Weights of a small GPT-style language model, trained from scratch on English Wikipedia: capped logits, a variant of Adam for these matrices.
Each number is 128 + 32 x the weight over the matrix's rms, rounded and kept within 0 to 255. Layers, rows and columns count from 0. Numbers have three digits each.

# down: layer 3 MLP down (transposed), 768x192, rms 0.0718, rows 242-255, columns 96-191
# up: layer 3 MLP up, 768x192, rms 0.0799, rows 243-256, columns 96-191
down242:110113196136105097176130110167144154115138162134119124098130169135155129104151099099105072151129109132137129116116095163100119155153176121128148144084122159126122071102126158085142110088117124147099184139138157188144154187119114124128187129157078172115136146143139111122138084129105162154
up243:099205200137113122102051214101125137195131102081159223141130153112153076051146110118160133171093196204106091168102145134181132135103141087109119223159103128188131173163126181129206179101146099140161087094122079171133183153134122135070126132127183147053145105100100109118172082166120111185
down243:164186118145138126186156164162093135120181097139123114137129083131112176136101130105144146132092176079089144135122088147123144171084125101189137148158112133067112073149099049086092152143205126128134186148131157112055172156139116065128118137086117152095076115112139179109150133064128141163
up244:202154158183089121138085077190116165133179102114116137133136160112096105098137112120197157099100118146147105123096134137092135162198132100148116125122074134154119152075035081113141116116180197153104110087160146131159173110129081186166173146172164150141117188107172143120171151127147120171
down244:121058142132090146071101106139105121096081129096128126179126097136131141143117129127114171121107185152161075133158143101164092172083146169093121138126125080119172167123146121103135166159164085155112080138130168131079138121140123122111185139158139054091171063146117100164119145112120053105
up245:152104159166129126160156142130088179051168115097072141119108140155118131113163076106146081146098147162130082133145056109123149143088124112165097139108117157151124160184106074103112119128151124084164069144124150098100145093129143133177156112151176134123137125179081090163144142149188113127
down245:119100107141093185087158161132132126090145156127140124108182081125166108186141105218139187144157147133150147132148156141161129114116174206102109076128114143144186180109147154110142147144146066139155128152129100139146121156133097135159131094094142084166168167146088105134114136137037043170
up246:200150130197116086064199142063110141156153133057145115127155098123123122161159128158098119096168153188192123125149157122114105111147169186206104172113131112123168166134080081196124154124138162091115124097136129123146128134143158101097120140099141106104104140126099167134140138098163080084
down246:101088085104103156156134176116087136077148177101114116121092115191054153174099103095127107158087159051148140134126129112112203143146136156076128132097117183093116093159138153139141148153153077097139135139177096077054154115140168060136162090136149139129161120094136137134128083111130178132
up247:174158136160097107109141148121108092109124227131156074121082106129101117056140172126134138098110141138099152114145146125172128132144156162196096152074118128126127108143131114161149175124163113133128166130171101161141125105130120138067174109143159068115112129142131095128143148126166103100
down247:107074141143088087131126073151145158127108134122166152172068130100129177117126154149161111107047116137113130104156120150143104133098092122094112136062132128123160093112143151121096130122106142106128127177146212126131148151137111107127166135101117164134133149173126175063131103101173135131
up248:091081120159166117146124149126167149098157136124107129144152167078119118133132183126143084141166145159184130170144154149113135150097169144123157118077126110136133101085102106092097171130207073136121077134101132166143181102084161182122211131127163106115086164117111118185185130154140102169
down248:135134120144128191115115143142148147098152090114130060108092129167137147161060133169165136148113072228111132140129143132142161138137130160133152174136137156139092086113100156094082151102141099145155146081106193126073177114145209120161071075088094061113108199106044153134137137135099061106
up249:112135157115072160133150062051141081126170173065095159141054157135111134081144114170158099080098138192161152179160153154186143147082180127108139183156104159176226182069088087117139091147152177124154126093125107143055118133107101188114155134172169109146148161153210078202131067158092108119
down249:106161069105147204064120094100169106158093169118133071139128171145200214158141153106138065181112107074121076090134120112120132150132118207127058222049099077121078064075177120129115193151134129081135178149107182059230088122108092146194141133152119074117181125062137122106130107176110088179
up250:156151166158070179168088168165102129154133064154109129132142085036123171092124143152115152112109145153099113112136066124117168129140139154177113119148147093083172137191150129143130118150213117088196185081135108145129197132145097098133160173099155153073160163212124124133144138126132108134
down250:072074129088149086114101148105141114079148147119146097125122118174144137126145165097118134127140115123186097158139151163127142126165149133172094156113164145129084061097097124098148074158084176149085125136083135109108106169148106148102137098144137100113135131048113144146154090125104062137
up251:102151140155145146085127150133169194107149149086108199170127173125120048106165040125140133158083146146096139126156130108199099073123122154145120169148114132099097172087139102198185119128174142115080168168108099159106152104131108173155143115085124169110117143132142182181174145106131109151
down251:128146122168103130154133128185139171099160135176090125156155128137095134134224164110137139060129115152099134135134049103117101126106142067119145095087107195174085153128135120106097110074130130134082093105122116116105162120135146106091130155065127109089209104116107071170152204122189038027
up252:160107162095151139160148073071166108099157124110097097107104094193145180123177103126108103114176108138115095123141118136108062118135188169197134196140081124154137126129155133118161134108143155133125114088161080104136141132074108131071106070163112164135198121101102150170126139158131113123
down252:145099167081088129104147150141211150126093151103113174141110193087162130114154151130084051177183106168113061162116168172129149104075093155110145051110186158147083156120136133141097141133090132115122176126170069101075114111128056101118118150136090158131094133132137170160112080140178024092
up253:171104092108149097117114201109110147129142111082152073135123107094150133098151157080064140146165170157200075103118145160171078109095141124128137144097166097179117149154085146099071146141091119092114085060103137103219130131083146188162145131081168198065081139112163155205145115076103105150
down253:112111156104141113101110098097137147139139097182124134176003137159126142124164128160152138135078115130158121126125184165162138118163103076114154095102141114100052161141141042106090183071199090133128151143131121167108132082112171093178106095152044073219162131129125142109182105165136065135
up254:075143140150128147110097080134112151138171123052102127163068160124155124123148126150116095163146140116201090121109132124164106105124130138171122117140158185125130133113122077050074164146211112092180131122126149173089082095190129153133090146109087135114101131169104159128138243164122072142
down254:154144117130137125100132129145140095107137150177121202138092100147125189115111102193109108093134148107082136172153058141127153159099108138121127147064130147077093087163148153133084155135157166137142146149109151087122099117136127139138166109074130103128109142065183107075106100150157143138
up255:168097154150171114085114138117172132186116100142146093103174140168085130157149167061102106084143176158139121186113130109092155157186142102111094151098109130124150155161114108143128119228124155114098099155149124166099125108101111162078115090152157110140117139165070111165220116111146078119
down255:117098077196098151129191159123094095103131160142099144091108061146139097167150104255140107118118109131155118149135147104127183097108046073074116071079171147123103089125083159142112099145145088111161199138111177142157164142106113102144174097005160153217143156142120103161168154114127068087
up256:130121128114149091101134123085102101184148117104113100166135151128154105113112083127157064123144140102154111124107142057173108120121154107183151163154149117123128140124081133145090107158129130177122173101133143127127105105122132158119154142129131148092126126149150135137162132098108113128